{"norm_eps": 1e-05, "grad_clip": 1.0, "schedule": "wsd"}
Each number is 500 + 50 x the weight over its row's rms, rounded and kept within 0 to 999. Layers, rows and columns count from 0. Numbers have three digits each. The size before them is the row's rms in percent of the matrix's.

# gate: layer 4 MLP gate, 704x128, rms 0.0902, rows 182-216, columns 0-127
# up: layer 4 MLP up, 704x128, rms 0.0802, rows 182-216, columns 0-127
# down: layer 4 MLP down (transposed), 704x128, rms 0.105, rows 182-216, columns 0-127
gate182 094:314433516586461481486543408597522473494506476489492504504507447445465582510447528499545467453441490507499477508455463513444482466536435443509497565583479538546497513517482495576502625399552459531509474534518509459533554459519548503453509491509487558461435556478507427506525391362405421521481457455486435543542558444468524537493454528500455497513431434584531540514491525534510412578600
up182 097:518476595450522469510486461470514488584597535490484573532520423474438580431559422407581426517422486510545570456474542525489512511554561501495542540558504524475517557554486454442501539379500450454544511540557469360528452460452509534529363561518550524414474463478430540485535509509553547476523448523571467542460612536438534504465483543476497530499488471525596546529456553521558608448490
down182 100:462553453575534531489402435569496473474519507404535431495502560475547473554570489436458505421467469493454447437460457555433555483518520436593493528490507549438577566516489526408425552539476399452515535443597479517536527484382552538499557426475462491515486509422538429466476442585558446499540528445474468468499540576405537435495521499517562504536520485568610490483480402536440493500413
gate183 105:487494490479406487470473462466574555513560460496446499507565494496484503509571586533500442446370452467430508441456480553518536474509479441547565532446526436452486553564403471474503447526606453533493454543550479552535502516490430434531457458418524598548550521533517515468598441519479479660529466563564554618433484478443579557539490462406492526478456430479519542565545505497476529559549
up183 105:540554594539550438533445537512532499549517450586501393456619539540466495470473483487583510584473561636488504399421502463433510459390547488462506516481402443459540496552472513534392575539490455513496463550502498499487559457506484548604584464497529526458441448452502560449500524556486508551518484589579544493422518525398528546530441509486405489515493487530494586553460484447460526508523
down183 104:453534525522526425605511525483511457505533648475508414474498512435472522574648537573602494498558524553521399544483533423522471402579525462475526550404494529416488475476421438539495487536476497471537559469545479463571542425543490528523448443452524564526547527469514524522536538518418535548529542444484503444425447518423491554536517538553451587503554531520569451558548509438515488497597
gate184 097:490411591557509523499656396509459447616536519492454544571521518557494530491512519453453490587428451475478554584433506547465524501457484495562573576561526514466497467527453489476418448403490509548534435445411522502508505513449489475493488545506519494514532393536540570546555486399532532493531421408422464486436567516473554556563461488466472556540532451435543538523485474503547517443605
up184 105:511498582479456488476439478467494509453438479462491482472538591513452543485544545461460485494542509581533475585561512550435489511523562557537502597543574500398468449500472542367463568507542487507454507571475456438498494480545512461444565498458445537457438517590535497505503505511591610447553519454544470529484466502500598590433576439628487495515510432483561538505513640567455540602508
down184 105:472514479476431494546515551429489425400445518592502448544440506460478465560467563451541461555481586558476449557544564430488491475454479475384432451478532463541455466506443550456458513475462479498534572454506558501520541561398545509418514447504412444471489508579565386487539493519481451546419487460441494529546470476558525439521434536444495511531502464609529509557513524477693478522483
gate185 101:456417485513416575488527421561424412446460485501490440499556486517495416569517544422420526537607484521597492454521518533458463460425473434492505608532545501554479440573504451469496513518419489541438486507514442417435571359540477526548453556540471479595495523515493430576430481500484494505586572462488583517462501555529444473518450500517474489556491459516604558596518537457538514501538
up185 101:530485554525424485546609520559416521525463549505481552589490501455502480578493503518497522556487474542426525555427470539524462451551426597462526468473536513483438495575494506444556549491490488574543447520432403493473499390524491498530515530434502475514542571496465508454541552572614523457444478399473475626557431609553582638472539450507509504567505509541417435476449554533493469518512
down185 100:430527538549416457458450505522570414473600537478487559507519492530527541537495487480436475570489564523497550479546518489465558546448380422485442406513463454505529517438524534522490544412537472429510488452517493468563492517485577435536504451401441523534529577530527435469524584532505483477521588426432505431504493513491387514550398477470546479540545475560533510446638565454562620488555
gate186 100:600494526474529457507455467430500548472575544530484483455481517438460481493576531593465467511471485474569456556518503469431490497474537468557529418490454473432512581514460590510429526558504473568449463525586440471497488454538550481538433429468423422479541490571535592522568561378566530543512547471560503556569449583436417427586552562477420641473454482515482562490541480544471504507477
up186 098:498467480392474472491509403533521441516459416452480402535474464549579571405421474522543471565506530443523424399515430506540430433511521455552523491443515550482602381456534416534463503608486528487490495528412495534499501486487447509527544564497494505483535469437565500393471589496489444545437441442531504531446484389459595500539530510484508533433495583497533481609467517557525507535510
down186 098:448470400443500532505440473527473606478429519567566456479460520471571508405438563441451564462483565479506536535450465519597471488588518496470444465465397529466502546463444414525503549517512510530513512609455600589465519544575449444429475547514555460487534482514523453454446504557467476581474503503507539456450414456427653563484467460513471432545443492510531452549458560468423479453509
gate187 094:592442557494490560450485489530518457506444569522442459440402541550476502415540493466487498479581449486623577543607393426452439456536426529603458464447544556530430448487529517591459483449578485486484525569511380541468468475476517477534476503484491598469474452495429487528513474518593593514500454508445466574565416495470531513479505515544597431472507530532488587534495499486486492556443
up187 096:542510460538533433472542447516537524490534528500503524441396522523581415537448470472493502564530486442549460511452563425495537520454539513557447581476473531500508471609486457564446415549479499393488597525538467483506475489358469477508473422472445563481576446549451458523571560544555499532527430556440365465516575482571433473519512435486481463509576465501606520558541456491607458519530
down187 096:437491611540461521424458553474599521505519495414503425515438500603486484602482485521498447583504472491516477546458498576485528511488517513391529494590481536509596491534523413453504549503485414416457493459547471497509519474372471432471473541488480526495571544559565465543503448549579496514435531588523576506536482516461489468441527561489529449415552490589522424481561512444577411537599
gate188 099:520465559555475412467486555554451501572485643483391592442590585585461466528504480374550527455536462489569430477528422496513391565520484489490468462493490467469528437423408524528510476375425488512463502580524466552573508433480512529559529527479502527397466471415531422486495452497540569515511522457433471480521414518491529506506469506490564547560553505448426472499485496467461506555510
up188 100:438602528451531534505638455483448545450490464540485474440521525496500473386577494464510491474532540457588502596405550564553427488564495507554497445506542464561504427564521528453483458431460537501503533528452532479532487431533434604500476486525527582506558473347420484485486530379429480472484462509464640526470439495526484500492516505488430437522459495557508459420504517560452516535563
down188 104:447489542474458477467517396429460488437538512536507554537581478501543577473577568525444478462463503489537390414535497505494457497448468481507500603454485413419589379526437534533458637455475590488453458509509576518541370513406517426527464484471454568508444483504596546519466485500528409517514414491530500641506489505448472523472532477460474444536511447478526472458455537505473486509527
gate189 105:570485445536480504494510505539512551505556582424496464495473493479450407570447483527498522444460478540444567503494542396539528557506441438457391538511458572524519512611478459520522570430544543505520495409439491558446514444522526564455443511486513566558484526490512499479455497400502438447502541504456544492570396526477596645610502400508423423601500512549523463538467473504550442523446
up189 102:502455503481520522557365476436454539549469475425523483417388449541486425452485512528443507510557483502521500531541539535526476599541461465512484480433571512524581568525525582498436449550548528500494466496466510517414396490529550473445467436509497607419397515475585467474497546432495445488480518436465635547539421488476476504383424426550506497526560506438533436526557413536492487474473
down189 105:477453509600443470549414525530430510477525434508461486550556537552508577514467418554454519556445553520465591466489459421565480426490471480540480580477587543519520524549534499498496561520461497496558394553488546526550559434428445500533481480577472522470479493451501580502660452571459438443525589452487456462448524483438517448605496433476498479501482432469450527457578586493502596526578
gate190 106:615380478498495504467511443491492482535505493448457535500429551533435531488491484456476454578517538522504535430503509438498448422530476511436460528540444482428382514595501476447472398471518471477507508435582580470496512562445396421406581428476487606568503502418527405409510469519434532597509513530451535441514522459487521470519487537460501467484516417456451522570625522463463509509459
up190 102:556448446561510526556519510472462543376573452525462522557543560455423497553512547499541401468600492425430609612510521559505446447490515584520474450475559556528417475488538452444454521451472610537459436498464453543490533513524416519455491516535475464538497565442378412512518477466534471458571476517539513484415538441501501516501511468503482527527533526580525546600478577452594455514563
down190 098:585502527480479507562584494503575442383483511514486600556614502445475576456552525558547426563528450504430492496521575643482519485517493586568533495546502537575516438490516599486458548551494571480547548474522483435588496576485477505550532543522466495522595490509554569520466433456565445504516463523499564504564503523477477490474559424469400604463533538433550539584512511556436510474505
gate191 091:551507493522480471501429487510449549445580534450490528486396589474424496481482516414429477432468493449516538556504493542428479554457428423511469406409532502407496558433500457469519459481508585610483527502459481566604370493454533504384432503529459496495510580471581562524469570462505427531399432390473428503496510520519511505499458523509527495590555455418512571505500537504499481494517
up191 094:576526554482601470539466605485538534473520557570566555413489501564528567531546605479381568455550521485481511484561575499527500599492469523507549484482581506532559571513565440485523510539446489554473525512463436464429459506480550551525327554515504506443479502507543434453634433522453552518531427503519429402510511489484473504454456522468496566476479517511432423517496566483529546567467
down191 092:513568484478557420432469553498582466457584466566547481555464507587491433551427514434479548531542484446519520465536487357542499460454428474472498500577476569508555509506508527504536521452514486522553471521517521465450384514623493499515491486511517443478394559490512471488531614521482476463592436634598539446438467510530518473437451546584466530513449378563475458505496524499562574490500
gate192 099:497487511511512438486455518445480577464499513443451480520507515579488424485396495475529480534518553459496472544581391510465443498464519491487455466552565609477464548544477465564436444499505424545449435448535413454574435485455487386500522510501493528462459492511512567503536467549553578549381545373534543515562574451491427429424487501547612549474444555483513457511565537398448481532418
up192 106:572568453427476590512404565497569528540444506564538418428446551491510515459464525477486506507499494450558484490483490460560522570543429512495563569451544419557533404444455504524542504439472546503560495469520593441463583464575418458572516491486546480515491520456564547493499579500454539507495498619594524534602480533499581496497403508384555434507552546461539541492500494598543456466569
down192 104:430426473573504604511515427514501343489563454524439431433498516571574466529447519415500448457484422453495469448463519569519495476526527577445502560497396430407452478485482523407529539511491512553564492476580454475527468511467590438516453436479579542498530475503510535540445466504413503463547478521586491534519446572466588485627585477540539511501483464547516478460435475523423446480494
gate193 095:506442524472555585507524445452522446492403514510520563531489564466443469486549509495533469538445525524508459489490558525457516509445541434524469499437393498495533533646587523490554467394581534502449445564410457438465525568503576468405551495447545567504552427548420559390477556512458581474515573466463525461515585481485443487556448540424466534478447482473511610499526530586509544444468
up193 108:495353485591530526377510478469539496495514443537531445451417474514483579582421474447491549468543546512395483488393623568532566514501486432579472515504497492524511496537466504535515525476525516481541466422506603597524464395531534509539463439501478503518460463459430467533614498462591520529445451491515481464465509590524512580477484454479484440472467569440518460561596585488521478486533
down193 108:544502537558481472470479509516447402509434521457394490484578495532444462506655453468614511569524518478549418505573552476513557457460522492496477574434471523439478512492524504508515534466504574615503472511477515457482424414538460478426489473479518425410552528479516567476507532488430595546496504446534493586446500525536429441507623614551496550509495563466504553527582528531541482390528
gate194 093:514385567483487474549520391460443459527477556533472438502533552583488531500509488592604509517537541364523477569509516418415471469437523475537459526503632472479515416593515460485542543502473404508509428494525435377504458455517526545539436503467458444491558541508552574552504558477496500519426472418488473509515477538516500510503604552479447573488507533648511555529515543524487516460527
up194 095:445518481460467501457547547451501517488537552578496444450548419544526563591474438534495476525429525520461485399481461475512452423530468465553537503491546345431616493571455485521479510489511490491429498511594502524452575501501476609470497513456534537481536489471434499558638557502425538526539553413469404476497459522478524458535451480448510518494474506577480528555570632484616558547503
down194 098:482445498457524459560419609479508555471468494516424560523500534535503497548582499476485609584477568463483534530459512475554492511529531423586594461420529524548472469521473513569498463419438428555537475538427565468521466445434396588558501445499497528524482493423455407450490504401571426551538480375482477507493533490531481425543488638475540494494453572436481437509516485523486573517539
gate195 105:515504560471363504448466477476511469551542514563490547577490560530424544357449539518432477567440519536464529481517530534483511496522456454525486524491490446519426561409460510509541436408489503482569467448453494418444468469547479564517426479433398521512535447530479512403451522426455374504482434436532543512378572500506489609518437450549482401524501482531483504490559581520532513559527
up195 099:471441504464433484538525582561496526521466571506526488485452502503522481554500492582427517393506440466528429424472524446531524499480562533498487411553517460610484438387519479492488553519539477528508497527543550540465553531544523539556599579565636575483520498509472376552493359508484562446600536465517513523513471536532513507403493536460572419469488515548580534477462427545506417556476
down195 102:520430460474513533477550467454394562563563489496460561515516594478519541517640564548512531466501544461456467449563497461487499486547548495548501458502572398565505508528469577533479538526486499506561531480582475467424509444463514466401492492527487393519545565510556548511566538485532538521463490486494503412597516601511477427418493461475543540392426546500523480478533532666429596506496
gate196 100:551492550477435507475507516508476531424417559567439475420410490595504410508527625538468586499550601553508508524506492516470516503433484546516481447566459547599493498493450378488493396525538454487472525502528501408408546543533512444525452605494450510567542449559489600510434473458520566515486496515414561548512509425501486497501430568518531419479477471496513572540536478539524541623518
up196 104:536427516629539516554508500520493491494533474529505534482537502590432453488421486530571488528433573488541539464493470440410490400537512548467432452508420484460446421497450488586566501498482568456511468475547533498523505385515477450594509536590575651520514444453427421557492527527497535538508536507471475512500439458375508461437500443448489441557415523508430574576544562472464504516470
down196 099:587577552454442533384408464528539444543529479502541453560396429505569471605495490428511503482570526500434505492566449489452540558482427494518524531478533422416527468499575456473462541572540332531377509458527437521542480542505471527517479515583440466531447438495591459481452591542535489548446496449501403559522546551500504425465486544493450507486515510513554508471479452522486502430460
gate197 089:575619505477548420455554493584479549530489512539474554449479483568535515512549584547445602579498488478499444558412423561427547528387507482554444463472531464444545587550480508520497510458553384515519521523508544475503449500463481393462518476440470540523505407484468600504524575456655508456473525491591550530453520508476477514495563529442456565466574468444496491459514438474479546545456
up197 099:498532466522438521514496512438503535421597423542483418553546460517565573501511491494497596573456536446415459466379537541463539531420535426439524533495507510478452521527445560539521439526515440532526525585480517399592470423523477491508415472479468432552474484479510470485526506442571585595476542512545461485611539497537446374537490527573477530492482475464541401544469460397478521413526
down197 095:521524461395483560503395512539491478531470482476525612509493505550399448455512591538488526559598421424465505560518472525514508511456472523558534506539569462505540570539577596464522441388525538480558476467452507551531472489545435556461561604497497504414459428434540593476506492551554468476450446505533523551378431390463502529500488477452477556480503498362465550515537481515543531503536
gate198 097:496563511480477561421525517404557548526478563581437525625467508505479499553545478538426539540490517500440431544421504486455445500468556517441511494469485451363531519476374516511479419456482515517482515540476523400501549555510506447467534394472452514457575495507473538448580512489486539574476458505475577542378539499551510515586538570521578486456532583556566388549475538408497496532475
up198 098:440464501408517419373539548492494518472527495530482422487543446420567532489549571478461520497591506532412535419391536498535538449398520552498493446485462517490436526512410439497501432437500411446411542451567530474571621569433480489498555485505523453479522458516434527477511435616542566464589465466496503483538516521491459441550572423524451508471448461445542523508454496519532579546529
down198 103:400396482618408520547457537536540528484449488536558475476471545496621521555501525520510522514477443485455453471555518454442488457533535476512517474455503465473531466571427585517562539406566365427547594499516548524493467520603525578512492427486436542515522484487580453520488450527462481544514582547423545522536446595427507516532553518409574490452458554531454476519532415471559452455471
gate199 111:523427626558419546418562440586495481453506472503483598495522500628479512447510578555514482496459452468557455395524506555476477475541538484466497454447538494540543473566476507496446431451472536500461430518551538536497534455519535521500495574492488470487606483448540506402548517512495471506480533507472465538535402487564474476584420392389498474625504587485453505601543472495527401519519
up199 102:543579474483440462515520540576513483557508580468522474495497564576483401497472462528549474485514506431540483495585559537533483665648585487563523489476490472518518485469508491583489562524489513452493471555561506559439475407464613494585516483496532541500441470501609485544526542487523486428474473429501451502527594547465562515461563396480551476500548455404574547474413483515465492540424
down199 098:505435500463464490545454508547582597452499508531511540507329616455534471506466546526547500543506491503495618490560445631506524569463428522547496541556531522544464648510444522479570486452522429406531538522513516520410492465477520508502561589432451485474477518517500469483405541523492462520534461472431541479466507548527469418437428543507588508455454588480478479447516496550508546573438
gate200 094:467508472520527473585482469600488436498492542395408510546546455432475485453526522360562479454423455471520509465437492524539489469587497487536504417445429602452489489448542507562597502413481603588573455569462561520480566574510587452460564486506408515500506522503405479466514533488494551418453452472447490527507433489469484391540571513493459493488574474498437555510482568537511551483490
up200 096:493439596534486540570450541557512539554448562488503496597478413500551468364524516555454452509495537530492449403444613449562486422429424508441401563565517495497542500573525534607478528486503489522592435526477533471493575532523549470510441394516459481577463453548512470484486495415456439496455502566502575438523450489514481428514558422456449473522447476522483502492433393514545522526530
down200 099:560477531501481448580478536457430503577497570620461573452557478468507533458493447473448535487545572530560413464472557544568514518534498521468490463448471549578485411500603484566511432433477562536595432566454465483530584590444491515550464450470449531622470466494513472499443410435460589476508564520633450513499495497469483447433526526525445401489505448488504458522509501525445500561435
gate201 094:578490468462478462481527498556495447403473524502544566560560475463548515432528525588508509456562508441585472522496449414424552466445579447570556453544547493456450524539494594610499477548460532458476513467503582479475463433531488568577475484546541468552467431546546334497546454512519401483567502519374488553447524496511459496422541479588488502522488439458491476523553423510522561584474
up201 096:468571534404514489452489464421466536525571420497458558537629532355517489488543447438486527503505538407536477510455469569519475526582581539506606572444510587417613513527496541564520496517540554546493520542476439502486505532487533465478544566478547434440549587500482479519531401499524452554529453490425440529403454539512531526591496475565455545488450419476438503527553550527532517546458
down201 096:460511488508518512441518574485529448516554494459398407483528441508535434549436531463489393507499563474416460405541529549567469460514548476520561446526406454500520470485501501540543469493535512547441467547614500526497587432396477519541449484457487500516514498547455362534512564524502591427526471508516416482650542459463473502539472459469583512533520458479475517423489478552373462554580
gate202 105:467504569464524442558508464539402532444522534441456477488505541473530536482531519448573419488563594397459557514474486425573405561504500480412460520463451437490587446507462446436497472450565491574452457539535476541540503489464591424427427542506517498451511515549496490494457556549505540510435467535535385450502480554522422429572506442512520534514591456650567504528453454524424519532571
up202 100:589527528532471506462526469460522442401538405480525458540483507415458526439477484545534522516570472499569554513468467503581487414601478538509504509471625600376518352554485432519574472451477603506462521457488571499464427403515477546554443543532419526498501541489461523468564452440501399488480509518435545477424500512616479503567533483488484442490547461479503474552457513526528521487429
down202 105:483585609487535550515419479512455477476489538473445561478502453537524527559552502464499492421479508494397547511577525517524458511538515489560476527470454517489518458515518535518429531388464539460486560472399514498492444479479477481620473582526479418516473522383545576526420608472476568517413430607498544478505490550581450472504467514507449522583542437495589452399464548493535582491608
gate203 080:537547447567433475480406538442521470556512539495484563553502435472489396504514550477528439503499473567395487410580519470497478480520548479429479528565444444599497577499573479420546549448553481484620516401459467466488640472497537435481523434485473549495575591536472503440471453520436436498456493536599482483473553527439483546505409522511597567502508473583551483497526540462463484454550
up203 089:496505553479600520583518535461459591585439415522534488486556553489624540464514453542474471503482547452494461534446450517447560556481529508552517491485630526432390423505519452566416517515484507465513550573588494473500434564444454483589477574645435455494422523465524482528528508415429522487513504487483533558526515455563547432438537457484470440521477529476384480478477457501498442458552
down203 085:506499523564475532473594506539439431423511506499340447439401448459404479539488500466450482456517530489539579424528553527508510425469505445496467495478478544495633513547541468466559503380462445613549448498497491566452433546506532423489462467509500550484535446516541537458476521490470510532469523484593480435524520469427571569615489486494522522463459497523458538557563590415513593476439
gate204 097:436496488527400504471524512546539453516490529454495392562471499510484509521536531505517573564481518548460539437471514524442546533403522502489460498543396574468549409461421497462544501527605518502476474593537506354476553480481490530567565520515469557458518413485485533467491561490511401376534587471573367494597501381486564526487448498471496520484523534427502541493458571529474527520575
up204 098:455524477451509454542458503503397439486439514446534500511549520464508483423500433469528516590572537473471499553527483385489475547437491561543509458499469469433476510445498391426568516479461512474480448482488462483500583483541459491553550516604554525460490405350444524442582524482447560464493536517538511510540509482583462423440518488487417513456577565443562594439529416547500516357544
down204 097:457460466546452410525541527455426448480612445427448495538523507554473486477489437552479534513472466430506480519488416557589499535472464539417515604524549470498570487459462393528513628465471440540504396494553473525445519518424544535512469462483466510411539571543413473498572507507418433430486491433559439430520453495487565555564511400428596479470552491533478491510569534458496460454445
gate205 093:524370547534425522480557463569433430407537471425443437480521514574419587441482518566470408473532538437464517394499492518457463501559463552488508476487487525497562458564536510549473476495514433538437499479510456501531497427447531505434486477394489511505553539547541476539479567541600459407569434415501462485625496507504476455433536398531546540495502506552552554453596576499504465552535
up205 101:458510506511493443402530511482571486508475561467513555519521490408469439547481508425588527474442451532571558500513612515476518452453529443418417572501451461474465447462524572538455585405556546503598479497460599400480513470529444544544558582475513502586472456554542419427489498527432546548481478595493572590469489564490563538517462529504468453563487481476536464628435488495465527467461
down205 090:499472544537444547563553523520460492455506450469413467462494528482446576461497490524506459602496544486424447468559503498447482332573446586457510541459544458493528404556482500485455533489497444644421466503548507486526492418656495471402473532467482504571525489540529432525531549511576505432564473462438489465564508580502458477435472467522419516515483467552434547510478495558475434516594
gate206 105:491356543591451472444462447394451460485510561432432562520535562511477590560525475599485427448453485405409556551441474500508517587506483495534447581506533510447459463481483455474513541491545553500472478574505565522526542552449529459518484529470464627456545460508555417497511479355388486498521474456479466508499589497537582542498442506495513473561483537467459487570475532491543541569539
up206 098:401471442538530429567552514514495590554467541456443535487510470502520480556491499463524486434479533618590553541433482475505559479558493464576452482586483463503465528545517516594485478454543439489498477545536518475542497630507468514554526519419412514502536430533518462498544399552439413451572493560567449521465498540417575537491500502622503599451438528438463512490465488612537569508580
down206 102:552489468539408572371442523541438478507518473483630536463436569557517461452538542601461541418532538479462449474529456459486501490512540519513548550500552492565486537439599508404502514472414443467457469475564497485515462569437490541420511526607446468526401587441527560514540510536538528527488430485394512572522468554464511459489513425491554492498440490537448421430494473437537555403507
gate207 100:526440477530485532478509504455519505535474592441466398485493579435462489419525503470456508497509466462468529420494527446389480457595458412560455438556505518529426599478587427507509466458549502476547458586413499452596465506559509581496489447460459591486494434468426438495530499496398446491498436508499428461521469545415489411454546435519479458513403529443452408488481563499538498488597
up207 103:508534489613502481553431566391572536478504526423529601482472446440533510506447424434432476525508523460527537433429480516529443553469512472356518512558467450471532479555500571502556512488572542527501481501570478684545589492486531473453452516526588517570495470495460481504490483495554515429532511476481474484440476498483486512415445460522504440452514549539501640515486390505538468574428
down207 101:503482452616531504547446506484492391507439393388509471541553487498460505494516548436457585601527505522375499490466557451472446497519481511528590486473496411501501478555506468509537460377537589517491396447451512610478585431569473506459504503522463441568532483500493539552483429520444501388477489479548540416450507511488482449495458509479537492503541488460441526513549444466508400515621
gate208 105:474538462541485475508538488512527413466465594524507485491471447573415513445526617518530559581530478500471407383421505568477491525630533542525503556482504566424533476473539579590492404560501493491461500587494522446481498504489442455508513546435475578472523481511517473446557572485415477525442479490556559455570484515451561492469501534495581466525534487438565405462481623451409482493596
up208 111:476548397592440430504518490560538454479500497494498461548537475516510529560462444483556571591587493432542497418465540544489418421572467542466456436535538532470477563447463485488509410427494389490463492465485533470555529473451555521471474612424528537441529495457441497546563474516400432562505613524515537496513395549512458520463555490565575533490468552570448566531500573554556428508557
down208 107:467466488529512409475559484415478472476405537496519520459515536511510446397467501571527466469494438517527512553490426502486520540431470575472441417481446525498490518518530402457463471517564425487470497554571544542468496481397511522528465501560451476610461408547490588489518504477487454583531527551547492547512480467580523357407590345466493592461490457528512482596522427566469538494499
gate209 090:523449506479512549490546433463494574571522517412416466494462473519440463561531560389504420545565392443504502605602474556548464543531447535449501519514493514458504527420481454568500528436549533482484503547539470472528544434426396415465387499473519553407548539524489516526434543514471550531516496484451434441457528487446543549508516511609624519580569542513570558526537527576461509488496
up209 095:561440527541498549485482521563562490475626399518520498562479516461489553470460511514550485466525498530432459461584497562479506505478438527404482550401504583483510491446534542578514561472548551530488471466458479477533510585545408455532503542554573399490513580586505565544503460498635575519461488588527513420470393427478440459343525425575488550521499495522486522529501497487489542526520
down209 094:530429560470456574480445470522454544516533483477487557449535499443454509558528536512551442599596453525511562611593471462502432612599519511501475441516542479523506485422493460443548589517555623561560557482447407488406538484501430513490469486459532491545519563562443532537445549442476608594481556492507541491464480433561446470512577452491531490550471479436523519498523607497500524476570
gate210 104:510439542448506501521480487510482618453434483381456393523514499568421524434387445468420494511546471443474493523466448551513455533587501543425482546555536495395562481495446451479449486403494493525468470473462508524674534498530458536530503526455515593567543528502493524392478499475498482477478536508533436468509568563468491486454537440607586484440526463478559516477530594498406532478507
up210 099:474493474465463498449481536456471441578571563466460540505496503494422445535466518425488515503490565574533560421541474528548548521386457439581461543560494486638473525541536539427536485522532497552546468463505477486460450421488623534498535544460472460483497498449440424472455549528494607536458483489576501537451490497568441524560430585585347498608478439494568450478560537488449528459525
down210 098:596533409532490521518552513450517577510538519443579417501532609512498489490430415470521566585481493556522518540438488536494551491492608516440455454443485567480574464468545533467497405440572470480457523525588521547623478448592523496417538562517471409482511489454471465416528531458509555556550487542440500506538552585551575574477450390551524474454473514531395507531508491512540448538495
gate211 104:540447504509519474497424513614462449498468494441428462491523491438397539587418524435516533492489541481515483483486411490446450563498488473487479534418485535397493584474440461535527547449505578627467507486544451519560428544557425439528488466523500484461507495501553432414485452514514472485596469479492468473459487411515534531495359627566496522529594398543500459488487534480589581499514
up211 103:506585480549506474457422525578444455538457461405492541560410523509481521460534534493497477485613565523493501519438527447479488476457542579454572528474430553463431508433549491444510482529406537517547515430389495490479487575443462488480499448483515478460548530573526474482550490509483480422562451504497467478450501414404567576534454435424554540530526458514427604562440551388547407409547
down211 106:522520443505530496452425526409555456482509459478496542483361474486436452575507485573596449532532474513466503558509539465547447501421509473407528513465496447515480478501473492542435486505533480525568558437505472390562474609610482511468617553500493565525458482548559417528488462540527550497520527539520575556456466426435519588522418448422528460442451546449485466428493492368488504410475
gate212 104:546421549513530485481472467479447453515474546405520546604432527438532419544594479465433405500594446599502514454489564459513441529379430383483437501455447553556528522498461442516534504491482465532528511495453583509545553488587455479513513365521462450460470493456494486445484553494497454603462511553497420467488516512497505521485490566474430464592385474460513449529560441489428495477448
up212 105:576546488584486524474476465437539408422498587536466515567375574564435404574525573487507573473500459502559569461542572509493522502462544489550451434621421528527472583562501591436465513496557573468464521559452473550510455480470489508489523529459505559550469466478385512501540525489562474544517561517408559530531513459503530463465476521424449418534541489513477447464532460480563554511375
down212 104:540419583560482459384474555551471610421432465594525578486498461554523540499480460538461614451508480441528385524471527547491526464589510529444496486590625478494484428486503490500426546475513481473441436491417467592518532566479569448598465483447487513453504573495482559472536391462464451533454519527455507473423490550505528508522520499525444539546562401482465499520488477594481545522484
gate213 107:474508554531454529427511480561539479440495469602376551538522598590410474568560518528535542551455548539537504431475484559456501420535442574408531509500412444563521473480464503397564582474507493487493475431458418509458487494437489540526562539497498512386592480410481475488472477529528474493521522462472515499466524563458475510459457536452479494493484441624419543452569563574612483484537
up213 104:556559426442461475437545558450425485485489453523461578417405512481476484477564605507477467483495537507539471524535440480445447392447462512484467535383497480458548477459559454436556543456530401455521588529467480537452484416406512502498509504506409526499435463593545562495529476532492518438464596566553454439446534502447396423500521568492537589523493491532480545390569520451502533551490
down213 102:428524480504488508518384517524553631483369514501469456471553526513509589580456495493484526432534481503530536446483548549553508498488516425579568598500549486449475507506546551528487473412493524445489504523453364408516398587580416542589473523529467512544511562511522472475492495530451561546430445504471564480441505563564495483525457527429527508484433502500517465447398423498572407457499
gate214 091:490457523551489565469499443537547441508465535411440508491417470467479478528498525504461466502565533445560500498484478463565481586498508548554390484561500503493547458486508531414586369425486530527495455482510576596491493457526514439573580595588569537468576550528471527522442535462526493431534447534475449507442479563558452412422449398610540456525564479520541467520595499492409435455516
up214 094:426415557509431435495448471486452491453420509482499473558516527445509495461448506480505498482456493526524573508572427412485455420484497479490495487430556471552445371581463543592430499441579536494526497529456424566470539517565530502516518534514356514576545515470424520477465455444450432468401563512437526575448479459531527493515540510423420494450558411552376461495447431504471534527538
down214 097:513511475531464575486399511468416460491521531511366551484471566492446538418488429566384511438537528466502494457495546530475515462431561457530411499474478452496534507560557563491446473506623493594439434544496566539514512528517471541426477576464566531643409549461531465468542528666455437483426504473561472524534486466521522489487457466439469506519506458498465568567473534466556508498522
gate215 101:529476604513465468464585501569410454582551506573494590548523459512520505534528492571548452376485465496536535479462482560561412455490507449524511445470515580440449436487445459546472538392445480539494501543450579590429363508499448541552453521544521460472503510544503451409527456475617493520485533515521424521482435476562577562511483518523511414529506527506456520593519544492536541516388
up215 102:534448471603493477501568536492480475550426475449555508485564557502510602554474554500437594531480458557475525479439497428474548510481388560585458496500499536492447531414539486450457502512536496436461546492544528545527488499457588519491468573422533551457524567524505566436443405548463549521525501492449428392544516584504500462476467421567603554523527443533442525320550499522462481488454
down215 099:444528479469523545539421442508544478475516463437618435513500449533559472480488572535494482441529515549436483507442430578549568464627577516417531461554547471509561468540431443499514484486457476440451523563470512503478524490494514563460552527558627491500523476472534522515403449517523360432471530496531494549432582468422536541546547490503560541514494475472462505474393483491451360475388
gate216 092:468527518628568560464487472453470537470519536445449480493499483500442454473479486456500473407577548424629540539476516561412474441467503499467559439570491522562524497555499466501518443411550511549470511578511452422512516488568475533596523468502477507514484362510506494444554541541473471604544492515379535522490494471510419454566450488429468567456507485424546410595538594447559527487555
up216 097:616492458421478518534472470510483475556479505497509476469540572491480506563567484522532444516479343465567444539593543577495434453489486527593485476438432572540433464483546463557467512422516401483514472463487522460450463424542491487513392500510530434541562544571528430526508480517516436611433451540562603451535506508518520563446571470514463621475554452534473539577545510519562436475471
down216 095:484545503533460397556524498524386413532551624436432438561535453476453374557499508455530473497504477526468428537461504456507567535534501461514471476455506531486486492514544466554447468470524491585476471552534444363554616518571465525664538492538506517484502517557444425466489401533478463484551499480511499516550415465448476555458446486548509433489398420511517509517471506437495461454568